Each number is 50 + 15 x the weight over the matrix's rms, rounded and kept within 0 to 99. Layers, rows and columns count from 0.

# layer 4 MLP down (transposed), 256x64, rms 0.247, rows 79-133, columns 0-63
42 57 55 54 51 42 60 52 56 39 25 59 71 51 39 58 41 46 47 51 44 49 62 45 62 04 55 41 64 75 67 54 68 53 52 47 48 48 62 50 54 51 31 43 60 62 36 46 68 48 39 35 44 62 51 43 42 33 53 67 59 79 38 41
69 43 57 39 56 18 38 54 52 22 90 42 72 65 44 40 63 61 50 91 80 30 41 29 40 46 23 54 20 36 52 58 58 74 49 52 20 37 33 37 52 67 55 45 58 85 64 37 17 30 63 35 52 37 41 36 06 84 27 70 21 57 33 70
70 55 57 39 57 46 39 49 48 53 70 37 51 51 66 51 43 49 31 41 62 56 46 57 37 53 68 67 68 51 49 35 66 41 56 73 50 29 62 31 45 52 45 17 49 33 45 49 30 53 28 44 59 62 56 17 54 42 54 48 65 61 25 60
36 68 74 41 67 81 42 43 54 28 41 64 52 46 42 00 38 44 65 29 69 26 49 32 43 59 28 50 62 36 82 39 59 35 16 35 56 60 00 63 63 24 29 54 24 56 74 74 52 51 66 43 34 52 60 42 54 36 78 45 73 49 72 32
53 35 73 48 66 49 20 53 59 47 55 71 33 33 68 55 53 66 64 42 49 60 32 69 49 51 24 66 69 53 50 73 46 42 52 36 42 38 65 38 42 25 27 48 54 53 41 39 45 58 07 41 62 65 44 57 68 52 60 49 63 29 59 42
61 50 41 49 39 33 25 38 46 46 60 49 37 33 57 49 22 38 53 57 55 47 50 57 55 51 51 47 65 57 73 55 58 31 56 68 55 51 51 65 41 37 47 53 55 41 69 57 68 50 38 35 47 89 57 36 43 51 64 45 41 62 72 38
35 39 39 27 57 32 30 65 48 49 52 47 33 53 52 64 38 30 61 55 45 66 52 54 51 47 43 30 54 31 33 49 51 09 63 09 44 32 61 62 30 80 54 45 46 37 53 39 25 57 27 62 25 71 37 73 49 41 58 62 48 52 56 36
39 60 77 46 66 50 73 54 65 27 34 53 66 71 50 35 53 66 51 53 66 37 35 56 35 49 61 56 64 70 65 43 52 38 68 54 61 13 40 54 42 44 36 54 41 47 68 70 40 27 63 55 69 72 75 52 60 33 42 35 51 46 35 23
36 54 35 68 68 23 74 50 56 72 69 38 55 65 90 43 26 54 86 36 31 38 59 40 39 68 45 54 51 47 41 25 54 35 73 43 57 55 60 46 47 34 68 26 70 91 68 54 25 65 39 41 37 56 51 54 73 31 61 12 79 34 41 51
65 52 67 57 42 61 40 59 27 57 56 36 46 25 70 59 19 57 32 43 25 47 43 54 60 44 66 22 48 68 44 57 46 01 59 63 31 27 61 71 81 65 50 63 54 63 48 47 29 63 53 38 47 58 36 50 69 54 67 66 57 69 60 32
47 53 55 53 63 89 55 23 72 41 47 65 65 25 39 68 35 59 57 39 69 41 37 42 58 41 51 47 51 27 45 50 49 60 47 73 41 61 69 53 27 18 49 41 46 40 42 63 45 39 48 58 22 61 42 50 51 40 35 59 35 56 55 58
36 62 32 68 37 68 54 44 63 57 59 70 77 52 40 64 37 60 45 51 31 71 67 67 58 63 49 53 53 49 76 47 48 51 61 56 44 50 49 56 48 64 46 56 68 69 49 58 24 44 29 56 53 57 54 34 45 67 77 64 55 54 60 75
23 44 45 67 44 37 44 51 25 53 65 45 54 52 61 51 55 51 42 35 27 54 14 65 50 51 36 53 62 55 41 74 39 46 34 72 62 66 82 67 59 89 50 41 40 46 46 39 59 45 43 52 37 55 47 35 72 45 46 32 57 46 57 71
44 53 21 50 18 66 39 41 43 64 41 60 41 54 40 70 39 50 28 62 17 54 44 55 42 42 39 30 61 75 49 66 40 56 57 61 52 61 72 44 67 56 42 79 52 30 51 54 76 44 40 54 39 47 51 59 58 24 49 43 27 32 52 58
53 60 42 51 59 31 44 55 62 95 66 37 54 36 53 69 43 43 67 50 12 71 41 45 63 37 15 65 49 37 61 68 66 81 56 46 67 65 51 29 82 56 22 58 45 78 50 29 48 61 30 24 61 44 07 51 80 34 52 16 66 72 79 47
37 30 77 59 33 60 30 49 55 48 70 73 64 25 36 51 51 61 42 43 38 32 47 40 60 46 34 45 50 53 68 74 39 63 43 48 47 45 59 46 47 37 53 34 53 86 43 63 65 59 59 42 49 36 57 73 49 22 58 46 19 64 38 55
38 40 75 43 64 43 74 71 34 44 39 47 70 34 57 34 38 52 21 41 38 65 52 67 61 37 43 63 50 34 44 47 56 60 59 53 62 63 28 54 44 59 45 54 63 63 30 26 57 56 50 51 44 49 53 92 38 41 40 37 65 46 47 57
67 73 25 49 33 30 39 55 49 63 59 38 36 47 46 37 56 76 60 52 25 35 44 49 47 25 81 62 40 52 56 51 68 76 55 47 41 47 18 62 58 51 17 26 44 25 36 69 73 32 54 66 41 70 54 55 33 59 36 38 60 71 49 27
32 44 57 54 63 65 52 41 74 54 57 51 69 72 38 70 43 41 51 51 48 56 41 58 46 40 55 46 48 74 62 39 50 48 49 65 56 30 53 52 54 35 31 63 42 51 56 35 34 35 53 62 43 65 69 45 47 65 28 40 65 68 78 67
74 06 40 37 90 64 65 64 59 58 27 40 27 80 51 58 40 26 62 54 63 38 56 23 47 42 22 24 68 53 44 68 32 72 72 61 71 73 59 44 52 51 57 35 35 31 48 61 47 62 16 16 65 33 27 69 77 41 35 44 41 54 75 32
78 43 31 73 41 46 44 53 40 47 66 43 49 45 50 40 71 41 62 52 60 63 38 62 67 41 58 39 38 66 72 43 53 44 62 64 31 57 48 45 49 37 59 50 65 63 55 38 71 27 78 50 39 51 57 41 47 49 67 56 36 78 65 32
55 32 48 59 42 53 60 32 59 73 52 56 50 67 29 35 45 45 53 40 52 29 48 61 80 58 83 54 81 49 53 73 53 31 38 28 50 54 57 51 28 78 47 79 58 49 59 45 79 56 62 60 38 52 45 49 54 44 38 24 36 61 77 51
40 63 62 70 68 38 56 37 78 41 78 34 69 37 23 36 28 59 35 48 47 44 42 63 30 75 53 43 71 53 31 37 54 58 58 34 71 50 20 46 62 66 43 58 25 46 58 38 62 17 64 50 81 50 71 37 17 50 34 76 69 63 50 47
47 55 49 44 58 60 52 42 61 52 58 47 38 56 38 45 54 58 38 69 54 64 44 32 47 44 54 34 42 45 65 40 51 57 55 43 65 66 31 55 37 35 51 42 71 65 48 46 69 25 35 42 41 74 52 38 42 49 20 45 45 53 78 32
45 38 40 58 37 47 60 26 72 32 63 56 31 48 44 34 43 37 46 23 54 54 48 22 38 60 43 65 54 66 43 67 50 45 26 42 70 55 41 25 13 38 58 67 39 87 46 54 55 46 69 72 29 70 46 23 53 55 61 85 58 41 54 56
56 48 54 67 74 57 57 53 63 51 67 61 51 50 51 52 49 40 24 57 69 59 41 43 46 51 39 34 65 17 59 67 36 40 48 33 76 45 55 66 47 34 59 17 66 51 18 45 46 45 64 42 23 58 47 49 54 48 47 35 47 65 36 51
54 48 50 37 52 57 39 15 50 39 49 46 51 73 65 42 50 28 44 30 71 52 40 47 33 45 73 38 52 55 54 35 35 36 52 53 20 30 55 65 08 62 32 56 42 52 47 99 44 44 65 47 40 34 65 10 50 43 52 55 58 27 44 47
55 58 84 41 48 49 77 36 63 38 70 55 47 15 65 63 31 68 30 41 61 51 46 55 59 65 47 71 61 42 71 31 49 60 44 57 63 38 29 42 31 34 36 46 71 45 54 45 57 41 52 57 39 56 45 64 49 40 35 64 52 63 58 39
55 49 30 60 45 54 50 82 50 64 13 19 63 55 28 40 62 58 54 63 30 42 28 48 65 35 20 55 79 79 37 36 64 29 64 43 29 34 44 56 58 58 38 59 52 48 68 27 53 41 61 45 48 19 44 70 25 75 80 54 58 41 40 45
39 57 36 39 55 73 57 31 35 46 34 47 66 66 29 30 43 64 53 41 49 51 48 44 51 49 43 63 30 61 57 60 58 47 30 41 23 56 60 51 45 23 40 57 51 60 58 63 44 61 38 53 49 59 50 54 47 38 51 64 72 74 25 63
82 29 50 76 66 46 41 34 29 81 60 25 32 54 37 23 64 64 54 09 43 57 52 47 20 76 69 97 66 39 24 72 49 49 64 52 77 36 45 67 33 49 34 30 68 64 63 54 60 27 33 51 58 55 61 53 37 40 60 68 37 38 27 54
38 48 55 71 57 54 47 71 17 96 52 27 55 27 55 59 39 40 61 57 30 52 45 48 27 10 34 37 30 72 74 57 60 52 38 34 12 61 62 35 77 36 36 42 66 35 31 71 56 66 49 51 49 39 41 69 99 73 39 27 16 51 59 48
63 65 47 53 44 56 65 65 42 43 46 38 49 59 70 70 40 35 56 49 27 54 38 50 18 64 54 49 17 43 63 81 74 45 55 48 45 48 59 33 05 39 18 56 49 75 36 37 81 74 65 44 73 61 43 31 37 53 15 37 53 43 55 28
50 30 30 62 40 58 47 44 33 64 28 29 54 66 46 48 43 50 53 43 33 42 43 42 57 58 56 42 28 67 63 53 46 57 50 53 25 52 42 42 50 32 37 45 39 66 56 29 55 54 37 56 21 56 28 48 65 47 93 47 54 64 51 32
47 62 68 36 51 27 46 60 51 08 76 85 73 48 69 47 44 49 56 58 38 50 28 44 63 29 17 36 45 49 59 64 24 42 36 66 76 37 48 44 40 51 55 55 38 58 49 49 45 54 52 44 48 42 06 43 70 34 28 37 47 77 33 48
45 46 28 31 58 49 57 63 69 55 59 21 47 78 45 48 64 30 66 34 77 67 47 47 72 51 80 39 23 58 65 57 40 52 22 51 66 58 94 33 47 53 52 66 36 63 36 53 57 65 39 30 45 44 59 44 71 43 99 39 54 48 75 54
36 14 44 20 28 62 63 60 39 54 21 48 57 68 26 43 69 41 29 43 76 78 68 54 55 22 65 79 44 35 56 64 35 58 59 54 22 40 33 90 51 50 62 56 71 59 25 49 77 54 64 11 58 44 69 42 26 48 58 41 51 61 13 45
47 56 45 61 65 28 37 44 38 59 50 24 64 50 48 43 38 56 39 43 39 76 42 45 62 59 57 38 65 40 47 63 44 64 22 38 43 47 43 58 50 59 25 60 28 58 27 43 65 42 33 68 44 62 36 50 83 40 51 61 63 40 35 46
47 56 58 35 56 51 15 71 34 45 51 34 51 38 52 82 43 35 41 70 64 51 47 77 66 28 75 34 79 37 49 39 43 72 55 56 19 18 56 56 28 21 59 69 41 69 40 64 49 76 40 41 48 49 48 60 32 49 43 42 71 70 58 65
64 43 51 66 52 43 54 39 61 23 53 57 67 49 42 52 47 56 41 26 88 37 49 58 64 58 50 57 51 59 52 48 31 47 45 42 39 39 35 46 59 57 43 37 59 37 30 50 49 32 25 49 35 38 59 38 47 57 65 60 62 62 23 58
63 49 51 60 22 52 45 58 42 62 13 38 63 41 91 09 50 60 52 53 31 37 57 51 51 50 50 52 38 49 39 18 38 41 66 60 53 15 55 60 41 72 69 57 38 50 45 22 57 54 59 54 54 32 43 68 37 66 77 64 69 58 30 54
51 67 66 73 54 37 62 54 71 37 43 46 63 60 49 66 49 43 71 37 33 57 29 72 60 62 63 52 70 57 82 90 47 32 66 47 32 44 56 44 61 40 47 50 85 53 82 49 64 26 48 33 58 59 31 55 34 51 45 38 38 45 43 62
40 55 53 70 39 50 69 69 60 54 62 60 39 62 32 64 26 44 63 45 39 51 66 33 25 47 53 54 30 75 47 39 66 57 75 57 75 59 55 44 49 36 49 51 63 65 45 23 56 40 19 66 60 44 47 67 52 48 57 64 28 46 62 63
49 26 40 53 51 66 72 55 34 34 83 46 52 64 51 73 54 63 75 43 79 74 43 73 55 29 63 51 58 41 28 38 44 50 70 48 60 36 62 32 63 61 38 61 76 57 51 46 44 59 47 55 50 43 44 69 34 31 29 39 59 70 32 32
83 39 42 47 33 73 44 25 75 38 74 42 43 69 93 00 50 37 33 59 45 67 53 25 60 40 78 57 86 28 51 60 45 49 59 70 67 57 39 76 19 91 45 64 58 75 28 59 43 75 18 55 42 36 67 49 36 65 60 67 36 38 33 36
40 52 40 54 75 26 46 31 47 51 67 43 51 60 67 40 54 52 42 58 27 45 55 53 54 39 76 41 45 76 45 47 60 21 63 48 26 61 47 30 53 53 48 00 43 31 38 52 49 21 34 44 43 61 47 30 53 59 47 38 23 25 46 45
41 57 46 45 39 67 47 74 50 72 49 26 45 63 72 62 36 31 66 67 37 50 85 29 61 57 57 60 40 56 30 34 87 54 58 43 49 53 57 75 51 16 22 38 70 54 34 60 48 74 39 42 40 50 58 42 38 34 69 44 26 69 48 62
78 47 31 21 45 45 56 48 49 51 32 63 54 62 38 31 30 57 49 59 22 38 56 45 71 42 46 57 43 42 38 64 57 63 54 43 48 44 80 56 53 44 55 44 76 52 48 49 38 66 54 59 51 54 47 70 58 46 37 54 53 60 62 75
68 82 43 49 52 43 39 60 46 46 58 84 42 51 56 58 43 54 35 55 31 32 27 57 62 36 32 48 35 58 18 45 62 35 53 57 30 56 46 51 50 64 65 56 64 36 44 25 49 53 72 48 41 70 67 48 22 30 34 38 60 74 54 26
50 47 39 34 49 49 57 36 71 47 40 58 56 49 82 43 45 46 57 46 37 73 56 52 35 44 37 53 52 32 27 54 37 78 54 69 60 23 43 51 47 82 32 59 69 68 36 32 39 48 60 48 08 54 44 55 40 44 35 38 61 60 42 50
57 42 48 60 71 49 72 17 38 50 56 53 71 66 45 57 50 69 48 44 60 60 68 28 89 66 75 53 54 62 72 60 64 37 50 38 66 54 58 83 60 44 60 23 61 42 56 49 46 44 48 40 62 48 45 31 47 45 58 25 54 55 72 34
51 24 69 30 60 46 53 56 46 38 39 40 59 34 59 68 53 60 51 68 91 55 46 41 52 51 52 55 45 64 77 38 34 71 36 57 39 55 42 67 55 50 55 50 38 39 41 47 42 45 70 51 49 56 52 46 54 42 26 78 75 53 43 59
45 55 58 51 51 46 30 34 23 50 35 53 57 63 49 65 76 31 47 50 30 27 40 39 68 29 31 45 42 72 61 61 67 40 63 54 40 32 55 39 64 47 54 59 47 49 19 41 45 61 21 30 40 46 33 58 69 39 46 68 47 50 26 51
54 38 60 59 39 59 58 50 57 20 69 28 49 29 66 37 72 52 37 78 16 34 25 53 44 60 41 66 40 60 54 69 43 81 49 47 27 42 30 25 60 32 52 54 62 43 50 32 53 53 61 50 21 57 37 73 79 62 39 40 52 72 50 62
37 59 58 42 65 62 63 36 74 37 19 52 60 52 30 57 73 62 75 40 70 51 52 75 43 62 68 64 40 86 33 38 60 50 39 34 72 28 20 59 46 36 41 72 41 53 42 47 65 18 32 47 65 37 75 33 22 71 82 58 52 25 66 64
# layer 4 MLP up, 256x64, rms 0.264, rows 80-133, columns 0-63
42 87 70 55 21 45 45 68 43 75 31 43 74 69 69 30 09 53 58 56 56 38 55 30 32 61 54 60 48 52 60 48 96 18 61 54 40 47 61 39 71 53 73 69 54 42 47 57 56 54 47 41 42 53 50 34 39 62 55 85 45 30 30 62
59 61 55 65 50 29 48 37 67 45 42 70 59 48 59 41 58 75 65 62 45 33 49 65 71 49 49 61 42 39 44 52 38 48 47 34 44 42 40 75 56 34 64 60 66 57 59 31 54 20 49 53 43 36 61 54 41 21 43 59 39 65 62 55
34 83 55 36 73 54 47 43 64 55 50 45 41 20 42 48 69 64 28 61 56 12 69 49 69 00 89 64 28 33 45 50 80 36 31 58 73 45 25 39 53 52 58 62 34 62 60 69 48 46 62 68 63 48 61 48 28 47 46 62 33 42 44 48
70 33 32 38 30 33 67 56 41 67 43 47 36 12 59 80 55 45 55 68 43 36 50 71 43 72 32 77 63 66 33 26 53 40 62 61 53 76 37 52 87 40 71 43 44 38 31 25 38 50 57 57 64 41 75 47 41 55 43 20 50 68 44 36
82 39 69 28 52 63 32 61 54 61 65 28 32 45 57 39 41 68 47 65 69 65 65 51 54 77 88 57 52 63 64 55 40 59 37 52 58 39 58 43 47 39 57 42 31 30 46 42 32 43 67 45 58 57 41 58 45 47 53 58 59 17 65 65
52 54 41 43 31 44 39 64 51 43 63 50 28 75 57 57 45 05 50 57 50 25 39 55 45 75 77 42 57 49 69 58 44 33 70 26 69 33 41 48 57 45 75 53 37 42 57 71 43 67 44 38 52 52 39 51 45 24 59 52 57 45 54 25
67 46 40 67 71 57 56 42 45 73 34 48 55 60 44 77 48 60 72 64 34 53 56 49 42 27 51 45 40 55 81 45 47 49 56 22 73 64 39 53 39 27 38 65 83 54 28 65 37 43 26 54 54 60 64 45 42 45 66 56 12 26 19 46
72 54 75 27 56 34 55 44 44 48 30 62 60 60 12 49 52 53 47 31 35 37 62 53 29 59 30 61 54 60 58 45 52 41 48 42 64 38 27 39 37 60 37 43 48 63 57 99 53 31 59 47 46 62 44 83 42 62 76 63 46 46 66 55
65 78 44 47 62 44 84 73 48 25 44 40 51 73 18 44 38 38 57 68 70 29 76 27 35 47 65 33 41 23 53 55 51 30 59 33 47 69 34 27 68 35 58 33 43 50 41 49 55 34 59 83 54 52 61 37 31 49 50 45 45 58 66 54
51 45 62 65 57 28 62 83 46 47 46 35 15 70 69 34 75 63 54 47 40 76 59 41 44 35 40 43 45 46 67 71 41 37 16 52 53 49 63 47 31 57 37 37 64 49 57 51 31 35 50 57 43 63 30 33 45 53 63 39 42 34 41 26
15 36 47 45 42 59 25 58 40 59 67 57 53 30 70 47 32 49 68 72 34 62 44 66 55 69 64 65 39 56 52 65 66 54 62 46 61 42 60 56 52 40 46 37 42 41 44 63 46 46 38 69 34 42 43 46 33 39 45 55 43 37 59 56
40 61 63 72 61 18 57 43 47 33 83 42 53 24 37 53 27 39 46 63 40 45 47 43 30 60 47 43 39 48 61 44 48 64 58 68 56 49 56 37 60 46 60 70 57 61 47 55 46 47 63 31 73 29 20 59 57 41 52 38 54 72 44 71
69 75 42 35 72 43 42 06 74 61 49 45 34 33 50 49 48 49 37 52 58 57 60 46 15 70 69 58 62 55 62 55 43 14 44 40 43 27 54 74 57 38 30 51 54 36 53 54 55 54 49 54 63 51 63 46 53 69 48 42 64 43 58 32
35 59 32 79 40 54 23 55 10 24 46 53 60 33 56 54 47 62 59 63 41 12 18 52 43 63 94 42 54 32 58 69 66 41 46 74 58 62 47 65 82 50 69 65 57 37 47 41 27 32 39 66 45 36 56 33 71 82 38 39 37 44 43 27
45 43 75 44 54 72 52 59 64 53 37 30 42 60 67 40 36 42 30 52 63 40 37 44 44 51 77 40 51 46 62 54 42 50 41 21 32 45 51 54 43 48 64 61 82 64 15 74 58 70 60 36 51 38 49 60 62 34 21 52 34 41 53 43
46 54 39 64 64 44 55 68 52 60 45 35 39 46 39 42 46 26 50 72 60 42 28 79 63 42 48 22 55 66 47 45 46 40 58 56 33 78 36 56 30 58 54 60 28 52 50 58 53 67 35 58 39 42 69 47 41 46 79 44 34 58 37 51
38 46 60 30 58 66 43 56 50 47 43 38 38 48 53 57 49 65 60 61 72 43 32 27 42 34 64 43 42 65 68 26 82 51 50 45 55 49 50 69 28 49 58 47 53 35 71 81 72 58 75 65 38 33 43 40 47 27 51 57 44 63 46 64
57 79 47 51 46 50 63 41 37 40 66 45 47 34 44 47 56 46 36 38 40 48 48 55 43 70 62 60 53 41 54 32 60 39 41 71 58 39 56 55 48 44 65 31 61 66 36 64 46 57 56 44 71 45 50 49 39 55 59 61 51 55 51 64
52 42 44 38 38 41 53 79 58 36 73 47 57 62 56 38 52 47 76 49 26 97 66 42 26 63 33 28 48 62 33 20 52 50 53 61 39 79 41 68 48 49 62 41 57 37 19 67 04 26 35 79 63 68 59 49 41 68 59 25 41 42 49 76
63 38 72 36 45 53 45 51 59 49 70 58 50 70 54 58 59 49 61 32 50 99 36 36 43 98 42 57 37 52 45 36 34 51 60 58 29 42 46 34 56 44 48 41 52 24 22 31 54 89 84 58 71 47 55 51 42 58 56 48 37 33 74 49
59 51 59 40 31 28 63 45 51 56 51 61 42 51 55 50 54 51 72 69 44 66 41 31 47 34 45 41 35 20 57 29 58 46 21 65 28 68 43 49 39 49 57 47 19 60 34 40 27 79 39 45 36 69 86 30 52 68 58 74 54 64 58 39
45 50 49 36 51 40 52 50 43 58 64 52 49 44 82 24 36 64 68 40 33 57 75 41 42 49 54 36 46 64 42 43 29 66 52 31 11 69 00 34 81 62 40 46 70 53 56 45 37 82 53 32 49 49 52 54 39 57 38 36 48 49 66 60
44 16 38 51 50 40 33 39 36 55 56 40 61 63 56 23 40 60 56 52 31 62 78 54 48 52 72 33 49 44 78 26 66 48 41 49 42 52 58 31 57 61 45 88 38 50 49 53 45 62 33 32 47 38 79 46 29 74 43 49 49 53 34 55
47 73 50 58 44 63 52 54 56 69 48 59 33 21 47 57 69 79 59 61 32 50 14 30 31 67 51 44 46 49 59 66 55 33 19 65 34 36 39 51 41 54 51 45 71 49 33 57 69 43 63 33 70 57 46 36 33 50 66 43 53 54 58 55
49 61 42 64 83 38 37 61 20 51 59 57 43 57 43 43 47 60 35 54 51 67 65 54 43 53 75 37 55 42 36 47 26 36 24 32 69 56 48 68 49 45 58 30 76 53 29 43 75 56 47 64 69 31 58 83 75 53 51 45 46 33 49 43
50 77 62 83 51 38 56 41 68 33 42 27 64 30 54 23 60 39 64 78 31 40 40 58 53 53 57 74 57 35 49 42 59 52 34 85 59 56 47 44 63 37 74 54 53 69 59 41 47 19 41 22 45 52 47 44 48 58 48 43 46 66 38 28
61 30 51 57 63 48 57 76 72 57 64 42 49 75 51 33 40 45 67 49 59 55 68 73 33 61 28 41 50 68 63 44 44 66 24 43 62 32 62 55 28 38 43 56 52 36 59 54 39 25 25 62 49 53 39 36 46 48 41 44 63 51 46 35
45 43 28 35 28 57 40 43 39 20 53 31 66 65 42 32 62 32 51 55 60 44 60 31 41 43 72 35 51 27 42 24 75 38 44 40 85 54 47 64 47 57 49 56 39 74 54 68 48 58 76 57 69 74 39 39 63 51 57 56 68 52 37 68
42 54 50 62 57 75 50 29 18 56 45 40 43 80 46 55 50 50 39 43 57 54 46 57 35 48 55 69 34 32 28 41 57 37 93 36 60 65 56 50 47 44 64 66 58 72 50 64 26 49 29 57 54 56 54 39 55 37 53 33 29 20 31 63
44 43 54 26 30 65 65 58 47 32 40 75 55 53 57 53 36 48 60 61 55 12 60 43 41 49 81 43 41 33 69 23 70 56 37 49 47 25 32 47 67 42 63 53 53 68 39 57 26 56 60 31 60 32 53 56 33 61 34 68 62 56 41 41
55 65 40 38 75 83 49 36 33 65 30 54 73 45 72 51 39 36 73 47 51 50 44 28 22 59 48 74 51 46 69 45 79 35 48 34 72 53 82 66 41 70 39 70 49 71 72 58 29 46 55 42 59 32 19 34 51 26 50 72 69 39 22 50
78 77 53 34 77 39 52 68 52 41 83 54 61 58 44 31 46 30 45 53 43 50 78 36 35 62 50 46 49 47 54 49 28 51 51 68 37 58 27 31 50 75 43 22 28 72 34 65 30 46 64 51 69 47 44 30 34 74 65 56 50 59 37 49
52 44 46 32 59 41 83 61 55 70 77 24 48 57 58 79 56 51 84 47 36 53 56 36 45 22 50 39 57 49 44 51 50 46 72 43 51 75 31 40 34 57 11 25 99 58 48 09 46 62 65 55 54 20 49 43 80 75 74 34 30 05 30 69
66 55 35 56 32 38 79 43 47 80 73 59 12 57 47 43 66 70 41 65 29 38 66 74 60 49 32 40 50 26 62 65 42 59 49 43 59 44 31 65 32 57 69 50 55 69 67 48 47 62 22 42 72 44 66 47 50 72 58 51 47 10 54 35
50 56 43 54 25 43 72 62 36 45 53 38 26 34 61 50 68 67 43 65 67 08 38 48 51 41 36 34 32 81 66 71 72 38 49 49 68 67 47 37 43 48 42 68 59 42 38 69 42 33 21 41 46 39 30 56 26 33 36 54 53 87 43 58
02 75 54 59 44 48 35 57 40 33 47 77 63 50 78 55 56 61 82 64 40 46 35 47 42 35 51 53 62 51 51 22 69 35 46 49 39 32 55 63 32 47 36 50 45 66 54 58 22 60 49 77 37 48 32 65 44 67 40 52 69 47 39 23
47 62 60 42 56 41 53 35 53 59 48 56 35 44 44 56 56 41 68 54 56 50 55 44 70 28 50 52 57 73 45 38 47 35 47 66 23 41 25 66 57 49 63 71 64 27 47 70 67 59 17 48 57 56 50 37 40 55 49 51 70 57 62 25
42 76 65 39 72 54 82 29 57 31 63 63 53 55 43 39 26 44 27 51 56 55 50 22 39 81 82 73 41 42 40 54 44 52 39 51 38 54 26 41 69 26 47 41 97 50 72 37 45 59 39 78 53 21 48 64 67 55 67 52 34 46 50 47
28 45 57 65 46 41 46 56 49 55 53 54 37 47 66 66 53 65 53 41 36 49 63 53 41 39 57 47 28 43 52 47 50 40 40 42 63 71 52 49 46 95 52 50 38 51 73 71 40 49 40 91 41 52 37 58 51 63 12 41 49 38 65 52
84 29 34 37 54 49 45 54 65 43 78 52 25 69 53 21 37 67 41 59 64 50 36 57 55 58 73 52 42 59 57 49 27 53 38 14 60 47 21 59 44 72 32 41 32 69 35 57 38 42 62 46 81 48 40 58 60 46 59 60 46 54 48 67
39 60 55 47 46 59 32 56 32 36 49 81 38 42 41 69 26 65 56 38 33 42 70 59 51 15 59 56 35 36 43 39 11 47 44 55 44 76 52 73 47 47 77 58 54 48 46 51 73 54 37 49 30 47 43 56 42 58 38 53 88 43 50 29
25 58 53 57 64 43 45 70 59 39 51 49 56 43 57 46 53 70 67 31 34 35 38 45 29 53 46 34 42 47 37 44 60 53 73 54 37 33 42 37 80 50 46 53 36 61 57 62 62 44 50 70 75 48 56 68 67 58 51 41 26 55 63 68
46 27 50 75 34 38 29 37 24 30 63 27 55 99 53 49 48 53 45 40 64 74 43 46 56 49 54 39 48 48 39 36 39 54 58 64 74 75 48 44 57 67 41 59 42 27 54 45 54 36 50 48 54 39 46 59 41 65 62 46 40 06 61 31
46 62 53 69 35 52 38 77 56 38 50 40 39 48 59 38 31 29 73 63 93 26 61 60 58 41 24 15 56 49 48 26 55 51 66 45 35 23 69 56 33 67 77 54 37 63 51 61 16 63 77 70 58 20 52 53 42 48 36 51 74 53 64 47
48 40 66 58 43 47 68 43 40 41 50 52 45 33 16 61 45 51 48 36 24 55 51 69 45 59 46 46 28 25 67 33 37 46 51 57 59 85 56 59 53 47 48 66 58 64 79 49 44 39 82 44 44 56 36 48 32 48 37 39 59 15 12 41
61 55 67 58 65 44 39 67 68 29 32 58 54 46 39 38 47 32 60 47 31 58 47 79 39 58 51 70 29 54 56 51 14 62 59 66 46 31 24 42 53 49 61 53 33 59 99 56 54 72 54 66 38 46 50 72 52 53 31 68 40 41 66 41
49 43 40 45 43 62 42 49 63 44 52 24 66 55 51 40 62 58 59 50 54 51 45 32 46 62 52 55 44 52 31 49 43 49 66 49 71 54 58 69 38 52 57 50 62 45 46 51 51 67 53 68 47 49 45 26 55 36 55 21 58 48 68 30
32 44 47 32 60 48 40 58 43 41 19 45 56 66 45 67 35 40 48 62 37 56 59 42 37 57 65 24 54 39 21 52 41 65 72 54 58 54 52 66 41 61 39 62 71 57 69 48 42 47 41 40 67 53 35 82 65 56 70 42 56 22 39 13
67 74 32 14 38 50 51 31 51 75 68 95 42 35 71 47 58 45 44 54 38 40 64 60 39 28 52 68 49 25 60 43 41 41 52 63 38 68 65 41 66 55 49 69 52 23 67 43 45 34 55 36 50 18 46 60 34 49 62 44 46 60 68 54
78 32 41 53 83 63 23 38 32 50 52 50 52 76 63 47 55 42 41 73 13 71 51 17 60 53 74 50 60 51 79 47 32 49 56 32 71 27 39 53 68 62 50 39 53 37 49 40 40 55 48 49 69 60 38 57 06 35 35 59 52 55 30 23
49 54 54 51 66 51 41 26 35 50 30 55 59 26 41 26 63 37 74 70 54 58 41 56 47 60 60 34 62 34 48 59 55 57 59 24 45 59 58 75 42 17 44 42 57 66 34 52 61 64 57 63 47 52 52 43 39 59 47 86 57 64 60 56
53 45 46 53 69 24 49 62 62 30 56 79 29 53 53 54 62 50 36 53 56 39 45 52 56 52 50 62 44 54 32 58 37 69 40 51 28 41 13 67 40 73 54 76 48 65 23 51 36 41 71 52 56 36 51 54 22 48 43 64 59 66 64 44
26 57 53 46 53 43 26 68 32 52 50 51 53 33 62 42 44 20 45 70 62 53 65 46 49 47 48 30 55 34 52 29 36 91 53 59 50 67 45 40 43 56 74 78 58 73 60 73 47 57 47 44 46 71 19 46 52 47 59 27 48 49 33 45
47 62 17 43 25 72 60 59 34 32 50 73 66 18 96 64 59 46 38 47 78 33 47 44 23 58 53 61 45 34 43 33 54 27 65 55 45 66 66 45 43 36 52 53 23 65 71 68 15 48 56 79 58 47 32 50 61 76 79 47 54 46 53 38